Weights of a small transformer language model: 6 heads of 128, learned positions.
Each number is 128 + 32 x the weight over its row's rms, rounded and kept within 0 to 255. Layers, rows and columns count from 0. Numbers have three digits each. The size before them is the row's rms in percent of the matrix's.

# down: layer 5 MLP down (transposed), 3072x768, rms 0.0327, rows 2774-2902, columns 528-575
# up: layer 5 MLP up, 3072x768, rms 0.0327, rows 2775-2902, columns 528-575
down2774 100:159141091080149109165125102097150143112107132147153139100142161138074162124129123154137119115099116128128127136110077061110186107115103171128065
up2775 102:113070123000154080081212102114108078109099152070089110160137157122154117152097113142103064098168143133149130057129134144106103066106118146140171
down2775 096:175089196025095078131129151113103106144106117136137099096143080168115140159122117188088105142151163151104085100089127124156126126101083132115092
up2776 102:186172106085180114113156123148144117086179105157140127113100136098142042162092136142104099124119134162123166104122132122132115091134149087151139
down2776 102:079118125119145175132109126090094167087152145105162110085122103186178111140080150122086081096106111096088165155106149111121167112109154124164126
up2777 103:099131115162136059127121134087095105148109176149063193170122110108123112143133129129152111058079142156097169126105144150113162134059083114065133
down2777 105:121158147132047153144205146144170118130095121139151118144065101099127119139115110100188107112130137107174115150145146071119099144206083138156156
up2778 095:109125147098101128140180122058115107114172113111136145090126136171123112098117138131187146143143063159143099143148105107114113095068140131153155
down2778 095:132050121119067085117052124067132154111118126129139146114159174106096178118097078174126142151113131074148164128091088177156143162147159079119071
up2779 092:173133132117121153137139089117043094136187143161136133101100136080120101072102216141127127139093128138198122122111107117099129091170179133147136
down2779 086:125150134104123132164199118158098178112172106133086126109097144092164170207111154093095126175133075093099125134136106087196144080152092102147142
up2780 097:140175105131131107126154162162097083112113119138109103159083106049164071190188138142128123135173218123069146101081158178164047119069108197164166
down2780 083:105098125120118156112103172116121130181126148110133100181154111143107119148118168096107144108146137103124117117092120110132143135167203099103138
up2781 091:159192150111124111078120137047115172148139143081141120118156136139129128067080128158117134137136097134133115092114171139051117138110171115156139
down2781 091:092166148154128113103112139124231119101121079120124167119160110141160171176097126120144144153095061146155149144115136100167103134098134119184117
up2782 101:175151145177152122074097123102129145156096119102119148142116144130178108090230206188077213118032158155187092093113099199143071157065150093144142
down2782 101:103116117136189161098132089124138133112129191113131134158053151137174121098127119151108137177149112137116151072128107135154087128071114097079118
up2783 105:103107046121157077154115101108100136155137121135144123087147113067124151156087115098138129145150123164090095128129137120077132162092142147090100
down2783 101:104102175078119125111189122114141162109185160111109167071173114137137129193125127056126192131146123127066143080122174123152190146108172149140123
up2784 096:120102133125098045102197128107148135153141145115111152125095093067118118155159106169120143192086135094106111140178148134070160084091186086107150
down2784 100:128149152085142131135170090099108101178093166121142137120056141116130189141120107110186155119147047088120189193111119143161144067091095121132090
up2785 095:178159131108166155090101150135144177111153082159148189200185109105165124141117163132121127134103092101120107074167098139118138118127127136164126
down2785 092:076148129140130168100160169172085120111121084119101065079104156178184114127110192103136053139128079113156150109107102150086132115128095113072177
up2786 102:114144106143109129151152137110160138106089081122098165108128125148114150124082067142159135075094109155160148140197084114183115144125195084102161
down2786 103:087113150120171207194110087148068096147134154103066172134143133149126183128166115098169146139166145107147105124166111100167147126100152112190071
up2787 107:204078091175199131158135070176096157136202156136150173161126142084153154118071151147147143127105152112111142121122097170140139141153134125167182
down2787 104:117133152102157053122121129143190079103144177137149170118079154112160115103097100153121062137120078128160144116071112133160139120122209102051118
up2788 103:116183090109174142106099150109059153152109133164135171203072165114143161164138159134110127155117097177146167137182142095102127106118145175137112
down2788 104:188152096061081112131107147147119087094080133137117105144101133120115122092121147106134072158125139165128098121193135181121152156122142154138117
up2789 098:107104126141145120116164094075075129140166103107162122134108152105136126057144164187081146132104101116094088128142136112114142139118155148146141
down2789 106:123130158108138118191115151083124068148133083125138080130152113128142106103157117112105129125159198078147113103157123126132133137082126058099141
up2790 099:179124091092205082087078129084124141110181148067112114130152114109147097110121129150144107123124125135157131108185128158164163085088181118113106
down2790 098:135097135137151187146152105094182153134113076089153140140175152130120112094141160151155121140108089189146137147117130115091219118134129130130140
up2791 105:144124069147143095150127124106164140151163150156121147112105103096096133085119126134135093116129141127131144110106177115121178171111098131074174
down2791 105:142149112151140071132049152108147165161117082104124147156060180153082195123167188157149132119091154118151125136119149141100144112145137121113136
up2792 096:167138110133091126124129172123123139085128141179100173151117092132147095144223102108091129145081198134198170114118085178159163195156140129070173
down2792 089:159148108061155153141056165099157132128143137153091088116122116083105190118117123125101086144126135094151124133094052119159144206155129141128160
up2793 104:145091111122123052159138125096122137115101121086093151133145154111128168130093106125115133145073130163158167138191125151117158079112158139146115
down2793 111:165097108081105147135046118177129175101092115169145109180142145124149197118097132198105115190128150140139134109147096096180156161171153122217103
up2794 105:151192124121150089192189132074146135104148116140148177169157138155114078131183129119110103044122158099144165160149139120128077155089087126111201
down2794 106:116143126124180135107131119062111095143163078159121053155159151098154160160117187098145140139119122126112113113073133118078161137140136126133122
up2795 096:113104097105116099111126105139148118149138114188143103128182126126121138140204089132144071140163159112123144093143103116087093135146110121098104
down2795 095:142135088125138128114137133123151135103118106116087148122097151129165124060126091175104129137085116135126139124106168179163198194105137115135122
up2796 094:107145118133155104115125144106133110097121045094106089191078190089168065198146099179163111189138162138109175154132108138160127117120142172184106
down2796 089:131198172137097089159131108131150123099147141128128102091139146077127139158136092136179122152166157081161141108131147117140093107127111106147086
up2797 102:140154104129099092143106117114136090089139144096146161206092130133143142161121105110148140165145166117135087115117143164133143061055136186168117
down2797 099:108116060103103131093159075173119165113121109128147148143160110089144112059154102117190160143068078117119109151127120215094158147111118063124120
up2798 095:106117129137111143120104151105046109146101145097159123170162095142129178110124115115108124160147131151113147143094119120090138149200212184101153
down2798 098:099151158133113054098161086112099148168185153142156079083115113131065159099113182134090071160105170107115184115110098117090088116112088154164119
up2799 096:172140092056165148177145159100089155136147153064092146109083152103127180108142163129133139126142185160069076120127155091087124163130098102139115
down2799 093:148140205146090116145145117058125161060144144186157126097148145117146120113143085087132130188134081087144138151089083138128128127161097173129086
up2800 087:118079110136154114063195166157121112137127186068142154220100123118140161164122090092115127086144175126129062120095106164165068139143146126162101
down2800 086:141166196126099162147069136094151129148107107208135063085161148147128120104098191144144104166105111112119156139084131111157165123127117117115130
up2801 105:042126111116129128122105089138100155118139136120145123107117122093132181166116090166155156151138156110211115086155078161160158163093134141143148
down2801 099:102134119139076054120182174141187146075109153114065189127183118136155153117108141156087110126124168097129191124170170114146123090128126136154115
up2802 100:150121066095122141150158123094173104125129094095067156156085179116163128139110174150132120111148138136171161116163130137139132118130115158076116
down2802 103:101152147126107104133096099129120111137149184187155129143133127139200070191142083111117132159122161100132115087097149168153134094148128092122105
up2803 075:139099107130197102126181134178174084096126207109058151119104185128117064016152099125169090112117133143106060070157110135097151088125181149140163
down2803 089:170108141109136075124170105145162096115142129136083105111127175132125107071138134139123064143097116190100133082123090172121158129116151131128124
up2804 104:175163129101172115123112129098136168118145090121111186199157152146146076133134173103148157146195134153086163113178085181139136073167150203119167
down2804 105:139113142174082141169066179138150147168104127114143143131100181220013108130144093143112114145166100118119142141141125113179119109182081152141100
up2805 109:140132126124111118123169101093081107201196121107090155106138160143142063118098137135153181156135192165091090088149148118135135116042138132160094
down2805 106:122134084126115166119151114158116160154110145152093098135090156090180094131125159123125073098074129083145082102154114140179143182155127111099121
up2806 108:125055079147149100174185176199152217167166089143075141091143168072181055113158151144101109139057136131057141115147146129081148161147110158125123
down2806 106:139083137122153107172129117104164073128109156122128153085146123113155124190136113075128137054211112099154146093075121135148126110080164072159110
up2807 112:136167106135113087126108115144185125120163091156151152128155113103142103090168130153114168115072152150133109082155154098120190166021137108183153
down2807 124:138138076112145123110156070136112175111199142074136171095121086151143102074128172142105124155074150146104163137147150157167128121130166155131185
up2808 108:118095105112176136142170102142052157104186081124138179105125165112108128077110037120129115074153126164179184130094082088093148066183117111163156
down2808 104:131107102112123105094116101154121167115141127127123136138175141101084064142168174165118087149144094136115106150112071123120114137150117127082095
up2809 101:064135101124138160165109149125134149127076089119123147193117151116134158106106119172135191166089140111126156102170109086137194167070168170103109
down2809 104:075130236152074182141150110173190118149134120132136087078114164117117128093103140075124134109142133104191133148171062095122146143104195160143150
up2810 108:112130128072149090107132085090139096146147022144163139129131144089142129118127166187142196122102164176129114106127118126117165119153082127134123
down2810 108:167138111093114154099147149160089133129117161126153087140136106181156142175110153166182141047149124134092124112163144150130165125166144123161137
up2811 094:150136104171164143152198110126137110076115158148113144182133180111130094114079144078133193138111116166167117091135126118110128090104187255123190
down2811 087:117124179171150162145161104088156158076111108141116145062127136101171172166108160177082092098150136127128149121136128079067169121119154160098167
up2812 098:127174070099140093145131177068101160048109077128110117124084131097110166117073131149201104144153124096153158182098171093130121185054155181164131
down2812 098:152145146096160109146186145131095163086136119083102102147178136130151112067098125125105171150164131110101139153153143125142198128171154123086163
up2813 091:168141151091140087129130109143143097128131080125059125097076135140136143134164112157086080150140137136152177149124131048112180136138082173110179
down2813 086:122159128104199151069159147087148111170144100065177087171158169106111155119107150145112136075164093128169080101055131135146128159160077128157072
up2814 109:100135156051205148139147101130140133108114125130100116158070112082160119142155182118137117095129079163113102124141076116164193146152120126152175
down2814 108:125082183142100176105150124113144156148143106185174110156134186139115136138191133122117088118142100119170165138183151154111173100125081100084084
up2815 099:167096076129142123186207097050120138129144143154166116157172166127150143149132054165161156114159158158085133116125143159110131169135164136134103
down2815 104:129139109073135110126074101155138140128129067073095097126156077086132126141141154143151151166092102136133080142185093162089079173112119164122123
up2816 100:160144115118097101144177114186118098185118104070153147139143179110135131090119154141110167107099110107121094156091150088091077097160118160127120
down2816 087:146113129113118117157129148116143122125127115134139126141141164126129120106131126130152110114130125136131137125139137130119133139154141139134131
up2817 091:058080129170133140154118145155174077157157099140116157151104171120146067078124135133152054146172105071135101129162123144111107098120135112117136
down2817 091:188105147102112099124178145139069171104115102114112132166120164134159119191106083171080172133137177184132157057122115162083144161156145150146148
up2818 095:148067103128163095132118080174079159137195113137127176126099151094154169071118145145117137185083120140150158127115122176068180072124095132178154
down2818 094:115166102073114110096139137091108184074134201119154135160128087188147092140165089166122141100142115087061124121106088107159121106099169142151140
up2819 086:095141096102122116156096173156141133136136117139100135134120147084117137142139106132113073081100123119102066099126114123132116152115110133169146
down2819 089:148131145149139080063084075100100098090135098154118146170100138126111180113141139168102198140167109155145180108133107145091158121116117133100100
up2820 095:136074140176233074161074090114130105142137087163099129103126190153179153151102135149097092139103102145076128157070098151110139112091138122137201
down2820 099:153176109103083162139225176156090097118116118100166124194169076136109146119096135112135165102103166136173122106150149079133101122126115133143126
up2821 113:129111116129088131107143085087140114115135126073125173161147124082147212150107111140114130127099105131157102091159154161129122133152162132157152
down2821 112:181098140123100097129159105176080125069090161068122100181103106121127149163128110108178104147082149153170090127103084084192185045119166124153154
up2822 099:138154146085111143153171161169134115088132150131110250104163130151122133119174113141070155035169111156084097084177071155136094172120116097105194
down2822 097:110135113065171145131124167149124112109159099123114137098109148145155224086105165136052129174110113139140127103117136082137122132128129095212114
up2823 101:118135127081107131155132106130127123112139158099116116140123171104110105075143096115178173122144103193141115110179125151074160107096134159214186
down2823 100:143117165152166194166099077154102130101140107124039123138109095145160158133107117117110097160140125173111149152094085139120165159153114097107077
up2824 090:124079072126125096128144074139137116159148092128169161092187137166156045126106115133148187122144077125127176106166102186133158162145161151142051
down2824 088:117135158158049142157153157066140046089138117173156159144112088152081110128143106181100162111167126070107095098120100128137153123119123140165104
up2825 115:111123131092078112121148134134122097113146109174153161168098112078201148085144129122120162092115115200066095073106165130178130157084176100209121
down2825 128:108098170110127100139160173120203079122193108106164159119133089109082112103189141130156145147084129142109100127174100094158144110088117166142135
up2826 097:161170051140166092083154136130082122103154147129164179084141118070101175185141078133128142154109159086116097109136126136168073129108117203167105
down2826 098:134086103142152109135104092111116083095115136133129109189126123122113110106091141116172141184114113164081166180120157168159137129073090139104172
up2827 104:129053092062145137154179120128098125179151111175135142125086146171228174102134147105135107111140139166126122107132092133107144180134129152144125
down2827 102:081118141077089106144112101107106128132110140159105129138138069131139150096111176113081124106152127116109137158174111100150182153104099122170088
up2828 083:092118106116106123092120124173091150107157118066134159163123156127170079144176123128147138089101155170095118141202087065115189134121113162180136
down2828 084:093101115096151116056108140230129111135141138140125103092134153099212066153156147084131047098097126089150115107203099113175101078138158103180057
up2829 107:102161035085181104144193103113161133156152080121132119101075130086133119099159103149096152109065092130106079123167170130125130128097109199126134
down2829 101:127113155080122129173063172127152043128141079133054102130134095139193119066067136143100117186128112172098098115137197118125182138159093125117112
up2830 113:133152085103220091168149142134106179196180118094076141115130134113155139123149121151129082182059102152086154096155147171130094198070108156159111
down2830 120:170117146123140138198160165139185124125161144130063136132126093076147148123104134126144066085133093135087157121074102174081159107114175148115098
up2831 099:143161094064157106122175084124080144115123141174146213139117104130127127153126068133188149149093177164143175085105106175126170112092147124120082
down2831 096:186133150060118119088142104097128133129109131192131147139059124136103152190239171117115123148108142135162160178079135103114137112111155147138121
up2832 104:183145108150095109117111110140070156147148147144086100103090129089147135121145173168133135142159203112140154069109093214165157154114155169143195
down2832 098:116113095124126071128145132143140139135090135141148124199176085118150147105121160158136170087106135100108120113142110161091097121178135120131157
up2833 110:163153070133109142123171141107125103162156179084132127081095139099148105184172127189114109099030155190144162114103136131152121082123132082071110
down2833 107:170145135195129088159155105144115113150096173149120179129168141106181082096142097101082143173134118078120174177124154104074149064104117154156080
up2834 094:191116115139121135173142120123100099156134092148132145121150109105108161165151078165126160128141128120155163155066140128086107103087155099131152
down2834 089:147153150135091149160124137130126129109146187131141147086142193140200110137150150146112183094120091076071227190105122100136134120105096090154110
up2835 106:161095116108155109104165172111141092109177142140101115102135161103100130139144143084161124077122104181107097136134156086150143073105160138117171
down2835 106:103188109088128123128121175141091091125124102103092180141150158093093123188099130093151166164136119164099128155100101128111145080150092124124138
up2836 094:103141080120159108130149114133098111106138105158138117158133110175137114147095105122151141121156115103084127097156154125131092152145091103199093
down2836 092:124146126158157173147139114170160137170099119174144170085077123121123136163162119190098112122216121135122144101114136073113117124109101115137169
up2837 096:173115101150143099135170077109067188096119113134172188208140077112136143099140115134110104136104120106101121143111078156164075121145102145164126
down2837 092:073212124146099123162161145173116166140094141138103207126107106135150031104157107174109158160100127108100181131115122129111118083178067091136099
up2838 100:155133124151088141152181072088109145103202092103128121126094120153084130132209140126061173150164154154170129136139132127165133113132151140127147
down2838 105:113101082153124089134170074109214156100151165133130082181138122113184116117141120124052084152119155082145109210160144132212140096088127098120034
up2839 105:095110184080114124108104095210100135160163166139144119127172123111106089157135146137126151145198092196189103096143083155130055116138125104148198
down2839 104:147075101093153115179160137116158066120086089162113122092111130119147115125114114174206101077132114084112086170081113103086155137043116167141083
up2840 108:116108102155120089105157109085100132083114086082123166105119153138137073096169151136182139095124123140172087082143141135122132136134191145071134
down2840 113:188142120149095156079131169157152131131125117135225135145092167094166168137095106169109197112137145119132184144106072169082133146095182122155128
up2841 100:102092152147120078065133125157090125099118118117101116127102108123161121114148110119100163114139141148115103065125139154093166114153084121156160
down2841 105:169153107150133138138132144158155136143161122132119112134099106172138109145133195107127128064076158154180107080144147123139121114129103178127191
up2842 101:082193086139144098156162126131141111137120146127176147124124130138157079102164113140104204151132124107165100081198145138085129128116103122110114
down2842 100:137153145146174186100069103125192147114105107117127151097122099124161143126135185077136196119160142156062134095173167110129184104095068154115137
up2843 104:104186092089104120151142137164085105057087124114133135101111071105133172110163130119050063097147097162108113098082149137180114132161070158113124
down2843 098:141161142130111109122154148133133142107209153122075113107180112084161147102142139148155132161081126123134119099141127155154150146142095101070194
up2844 104:120129121134179139159105171144122096112130152120145162091136124068149150111137091144134099134115092171157095136160124152136050167072105132133144
down2844 103:159092139154145165108138096114051167171198150085124186157209112120157093131114122127101115158084146150101114123150100148096126145102132136106152
up2845 119:115085135107178136129133162066140177116122153136130099098117160064166125146198114150093160109111094165144167112168106135063131155154127178138155
down2845 113:114083168233092154161116135107210184147139070156149118070060085166131150166065102126110118141166102148124078121222097116105138114130162135109152
up2846 121:172083147148126113119103086141098112121121112097075156104130185089204116148145110159163071063135157146114213163088075164138118112148131128139139
down2846 124:126129097151118149133108160128116136111096099112096158140141156121168101144111158166164070092103127137100143246127143105160092094116101096070131
up2847 122:125123108147158130154120116144137121175099097192141128144133118176159097109097142146138182131105115113127120164107138143141159182106114129141120
down2847 130:162054139108107133140127141126124083152152079107134097118133153158161092101119142108164135075059132126105128185155130079147123125126144069164089
up2848 095:124156089112184139121141097149151103113126099193139134171117124039174138106159108172136159155104169087123201121121136064107160106097094164181183
down2848 089:113075181130144112153210113069120148089078125104136099129117068127065117177177125172101160139153119158072134174166089093118146132109183085105121
up2849 101:120104115150179124129129141098111165138131117187221146104127154120098094142170142149168171110150158208114159119139104134068127193085125170138123
down2849 098:090158160202196160154157081133056151182110150115105133088108081108130139157130106127123132154117158170057090160100084162117161127078170155115150
up2850 090:075152116135138127145141144104152140188137154122039149133132091136129102067135100131097120125139146151146114109119102182145103118156132128109145
down2850 085:194182152170136088123061086170100172161174103155135099124172156108094147135102138126167163147151059104077116111170149157141122087194122120089107
up2851 097:194124127157156139149133151121080190066164119057138114151147177154122113141138104114062153159147156238062156095091104161085143138167183083080147
down2851 097:080109117080117123140118127121137074185138141193148099104115110115121141109171132145205065119089107064162071164116212109161101138121152153169126
up2852 110:097090120105156131109153150133130104137124130137103105103058150095135134162140119119142116156171127121184126118129109147146095155125105120106148
down2852 104:082112096141042110070127181114083147138131164143147048089150138164079163117167166090149033115135093057121123205131147137155118067121102148115122
up2853 103:121115117108160076180155121122133086081126144147167181128083131162103070131180140126165126099161170191072120058173127130127124085115121088102089
down2853 111:162093142088095053150151154134081073156136090166094125116107089140151025176139103092173155053129147072149130195146174174061084099147102076070111
up2854 103:141159076170102087172100060132073168159184115132113160131105139150123131144172099104115104131080186091164156175116094081166102204143151197088084
down2854 097:067060107154150086156100152154109193169124162092140167122151104161177149174123144110109163078105161121156133190105158128151134190140173100160117
up2855 106:132109109145137127131069136148141094099141139148068186137069143066114113181147176128135102106129141157101169068199131154163118085132159171132217
down2855 111:195149132131120135157100115139173193124188077133093156159107156143158135132146167104131083124170096109113123165125192156161170119118169113147171
up2856 101:094085155123148129079133133174080114120168097103151139153136168084175098168208136110090137145005097152181065137113138151128103119184202146178141
down2856 100:114125104169129101188161105117126140155093219105080146059082154082119105128137164053106146094140147098178175096120199138178105104144145138166104
up2857 095:175099139128134151099206091041115109153107129110139173104121136154182083164101097167147155134141129180101142092214142111142120139136186135159138
down2857 097:130047146087185127140078099115093127136088097139180142124115142126138065119089149118202203120140105223123159168148104109104167133158161076125081
up2858 108:136113156066083134108100085111124147107095131117102115117197128088168070132154116097104144090140085124143118191099114178169080077162064148104182
down2858 108:094110178140137087132079125069107153162082132116092116134096148105192141072201109096125071126163153119141123120067063154150105144129147085136103
up2859 091:143166086091122088153150152106125140110132131123063090160131123130116109083085117129126125171160145113087167122125129109097048110136140157109137
down2859 088:153161142141159152101112169111102126125126064087096164117075148157094160171195104164074095058142106108117156213082133121142152083152116163094099
up2860 103:119060084167129150119162108062125089131154133160099176138125130141140171082114100140126131051124179126107120105142143161124095162092162123114161
down2860 098:119092178061087127177145101165130174124109116124130051136165178173062129153167140144075114135138155086098119162096088189100094126097099098107108
up2861 098:150059125120093122089172137088158173151105108152115113165115140147201186140181135125102138146125142105140110115118086182127111179088165113139112
down2861 094:116091117113114055078123131168129162104093075103149190140104125168138104178141117143131163133123170139066131161108142169076165154125129164123101
up2862 091:146103098091132100153112027070093110154127124123149194146164088151117097145153115163109123139140084135143146149139034128134153067119080092132163
down2862 086:173091102134119102105129085094125126147125074207123121106176087183091196141154086171142138132165148090071083114111113143148172113134143091134161
up2863 094:134101129145050123084146108121155081182108111163071113118080129088125104136120078147086091120100152152133099135193164129140196156125135151115107
down2863 094:139125162167154132077167172129146150121135122101149098156133126139172099116206110144125104112123128154121128116135117153129146134135100139109143
up2864 107:123142119154162061143154087170135172165160163130124132152151120101163110116139127152153069120125089152097077043151109159103109149165097109105153
down2864 138:111150147157122059090115125175107177179170168134153173122080147164176100117138144131113048144156095121123127116117115204116091145168091081117176
up2865 100:097112132163181099105125117153104190105140140105142151140121112124144068160123125158146058105153093135134159088189126135121090133150116098147136
down2865 096:133135209156126182097130147124171202140096173118122095087077103128140125138194156170138098192110106111090138079139121078065135145138132132189084
up2866 109:102085102153161127165101141133093130164126189129140129163144143148132141155181137125154127134141104159136186149134143079139158130156120204157110
down2866 108:056107063121126103146174163141112135225162177084083106162106162152098165162118090070181135105090114120143083207121131135101127103171157167148109
up2867 100:069100108093135110133107159166104087152172109100163079116109136136083112102176145116152165120111120087109137161160182108086080101102116148156103
down2867 099:088108128083148102146151109106082081139171109180153125091181083073157090112165101134128130101148143096147070119170177110104124138155084170155135
up2868 111:140115173131182101155150141106112137138128116159182134143145149142169106074095141184108151124119106131132165145168150131170119121071140138140101
down2868 113:165080158098129124145111130099130114106098096104100099121081169141127115129092156171109166133140173138127116128125044107147173140138146114153087
up2869 105:159134141141144105064065111092083095068137175178108125105115218141147167133138137149069127141129097144155115175184101140144137167153178200111133
down2869 107:130108126119157088104120139075140122208108171117126083082122134129136139168147132057108163179147136101144194123146130115125082162097103139163139
up2870 109:115086049155165107162189147122066125136134156117119138107091135115120173153140108119148140098115170111094169119160107113060123128145113071095150
down2870 115:182108107120155160126131108166046120135093095133108116157149098112116114157122126127128150161111145097120092126098108114120132151101133101099156
up2871 100:156142138122125113155153075104153087156095123178060149144125162096153126111132153170069077114133162117126082102144084164096125119146163143111100
down2871 102:083111096135131130197183128137161144164142118122177063117137134177088114108114141109126117108136095116125148122156128136089099134099157087131171
up2872 094:122152122151104115129144117121101152132129131077103125097158133123129162157162125117114098099106110138138110112163094122141153194145103107106186
down2872 096:095159138065146142158073142117189083145089169194119157119125122107111144127115087120175083086128098122089090117094184144112146107128082147123096
up2873 095:135115142143140107144144158166104153122196122116121082127125119121130065118132098139064098146149080179101152087140090178150045089140104143141167
down2873 093:109111126156148194153143114117163152176125102112153180123157134152116103220107122069067130118203154135127176131123125091150131162110146160150099
up2874 099:163176127110106001121129135088112133084153098122128144156142115080130103120163101173144129173173111134101120178174163117156129067143163159146144
down2874 099:149120183116069118096078101084103106158116112110113172101173097118129117131206182106112101120126086158142168135121150167115112127133084142114079
up2875 105:160141148168204136106137062101079103110106199127157193109109112137124173152156104117141107148165154152208103048169070184169105114085080154177143
down2875 105:115127101188068075130194189105047162113132148173179126155082176157085100128176134153152090163191137064130110159129127186165088077123178139173146
up2876 107:151116112172146138116139075164119229064143172160176054144126141088098093101143187121108143086096144127083082179151108105136143142125141137131161
down2876 123:109117110113143173172078078117118189109167134131185107123156141123118094105093145109136153102126209039114111110154134092143129074125184180178121
up2877 088:151119119070164147119138141153115135198133112088194148065115143066145172044131116129108075133130124119183126091134107136114099152112051107188117
down2877 086:076111128171117157143075090093130134133170106189113149146147140142150043130129125126104215078133123144110124135057112141191145127112128180067134
up2878 101:128163108146132090186139185056155104101171134164137094169099127131149054108090118148060143127187132103113196150219127111124137124111122158078190
down2878 110:124137058105144114161088089104173159084131143129147119093129102113122106137121134160157140121107113076144062132170131071173084153141142175123132
up2879 108:177128095122162138171105095116108098113114089136115168110099111112202132087141079103076190123114183113115123111084109178145136184102080158114092
down2879 105:159060137098129168135090102132151098151157102123078093145148137149147117123103236116097143102104091092097154186201101131188080097148152181199163
up2880 101:131154116176120082124101122202146064176174123128159124110110163079095117095111135170070168130152107113162140130172086103100096138138114170135160
down2880 098:160115100079151105154088127100140179128106140121118123121117084127144147116154148129109155116097123125107096100131105091169077160140120149147076
up2881 095:174176139167075094107180052130059047174200129106094109098111166095124069104101153148090170147099121142107207033093115155192140114082184127138147
down2881 099:135147070105123139108135173175125121157120150120161083166105130123144073184115136101147089140129114148098118138121105166126088104117119166145119
up2882 100:144176136088059084098138132122113157165112131140126099111069148070119091143120083127138145110156179149120138073192162118128121121127145121130157
down2882 094:141098171128127171053150170127095136121172143143095091164080101138120140174149133179125133127151055128115088148087122146172143141146151140137124
up2883 100:135104086127101095174156139111133119195093101117119170145093184128134134184147128109070190146150141134069097152102161120104064119151151147096132
down2883 081:122120134135130146133141099100150125150111122145143115114134137132115127119130112128116129126135129138132088134128116140148120141110143134137143
up2884 079:122159151163138100096109127159097114145103052162109118110093167204104151165161170111136144131132107098132094093137144153144093170124088121168087
down2884 083:193125131106092186124143047092137117086128106083105075124129061087169089114107097161129078127117187127060151140115125152107153114151164121154139
up2885 113:177083126133145150119104150166110072110099132116164160183120146131189155070137173144087155068140099145181129176114094179100108174075179071162109
down2885 115:163092162143106185111152114121091135098105177081154151162144130167105108110083157083114187124077109199111065134130132129076168131129150098164119
up2886 102:167164045094181161129127150090134118107168109104161120158084154112184126091098145207123131157092111153150144106104071183118130115174129151100119
down2886 101:132162148158140161174155129089091091109138120134147147119137193134130181129118152194087147136141125164142155188155151077113115131144103182137111
up2887 108:155092102130097132111141124112119136098113128120157086148111102053112099077096164116107052162179138151114173120141149132169135118104099092153115
down2887 110:107082107118114105075125078160112112101135099141151117120179091154138123188085138125151082134141115098144124150119130141115152145138101083097115
up2888 099:179110123145181154125136100064090134124127110175143113199132142092066087113180173148129099112113207156125172138131087117132109089125112134162144
down2888 102:135078114132186121101112132075183176137148125108145110144183135068147186117123192139098107109130052169128146116159144095132143124090083127153146
up2889 096:164108135122114098090149040114139182146155092113119143111184135121187099110134069146038142145092117128107118105081117173114104103147159129138118
down2889 096:128115164161115125145127122093134121128055090116177122170123105109131156077152128144195152140140128154093139166112147172105114095142075177124111
up2890 102:136102097136142089150078185176086102109173179134125088099128126165119132165093178116137093149141179163094172107100089187147115174101114200115199
down2890 097:180145152130081129113111138080096103098149133165164100073139060124110093176128215101155147159157159190136110142072129150109103110120133071158131
up2891 105:183092168105182154162123135060115083169086125166147128141127111143164122139166103142112126158111154125113144113097128140167137142096080146155107
down2891 100:139101144128107159093200100182190080048180153163152117135165105196110123101139078193192109049101098156170157165136091099167119078138154122166074
up2892 104:127072099075160125135151156164150099094112053102135106109106207089145106116040166167145158136137143149132125056102084132121151093098072112121140
down2892 107:164099185117143096133122111119148168156135159162104085181101081115111134103152123118163113109135127106148133147134172082180065142075142159180106
up2893 093:090066107165178078110115114125064161131160109099135112149176139125200120157092119102098119144115050123164160115165134160082121100170125099116113
down2893 087:126119140143145143112137133085110101169159113102106099073178117125099118113135052124123150158184170168148117116134141084154125078135134116177111
up2894 084:080100123152172078157099139112164115118168109128185121149124163109100082094139166134083145115081116127147128161200039083138092066111121203169129
down2894 078:099140120105113110167110117117142114113138169107145163137118134117139129110146101099157137114120140150177139097157136113105125124126130149133119
up2895 097:115132152102164132112116147053128128127159113140135162170155094106136101128140115161135115101092090140113149127157091137080153109167117149165105
down2895 096:119180137162124131163135102073178134171121089113104150109095238122119170187118093154181134185143139185152135181130140089109225172117150088109205
up2896 101:117156143076126118144140119112116089157152082133146131134122127146091124146181125121109137079111106132108061137217138106061035122112139094180135
down2896 101:105139158139101162153110115045128177165118163132087145090153085142132142091143091081169117126079058113178106155181105103117113130084101177123152
up2897 082:120158148147109149094154156145138125110109119099094084230137151118134100093156144138121080169100075141137139182169089078111144119149091168161135
down2897 083:175122068127129179079095128124094132156110075138149123118143063143125164146095147121131143113165077107155114089107150172088122165148143116105130
up2898 082:121082134118134109127069071122129170127115104122139141126081143122157196095128156098144080100103095173145112117150117124094110133130066098157136
down2898 085:078149098155119123158192106156077123139114171081100139147123100145122051131143130160123172097205171102077183133132093117141132117153133162143104
up2899 101:087178119080177118112103180087086097139132177137114130097130128119135172117138157121110032109178164157135142071151115125107150142151097125063159
down2899 104:120122092050151156094130218145114114157144122080160048133081102032145115135131073098213125172145165177099150120105096137150094112112108142143073
up2900 109:187154153103131138228152122166168139079114120118119115180162136142160128147086156152000196088117142120097176129125120152144157115136162113134108
down2900 107:117144195118113145138111106174109178128150157116141132162143151182130099174122096192080105117135110074053139103146066108152154109185117102131130
up2901 112:163100069128117146157086058117114116178156084214109182121102116125221110073106104150150199127121148123066147101156130175138144123148146101131183
down2901 111:094136090093149140122162083122097113130124099111127203208124088123188096129087166131140179134119148148083159099100124109109169121128117193083144
up2902 104:158129081146107108073179153141145178117138161125138095111157148085145126124130112163078136094086129174064106087202089145145118134138162116150123
down2902 110:098126134137125114134151086110118167063162154109164144188138125168150051210143065169124171083107101143046168195112068103145109117080213163086153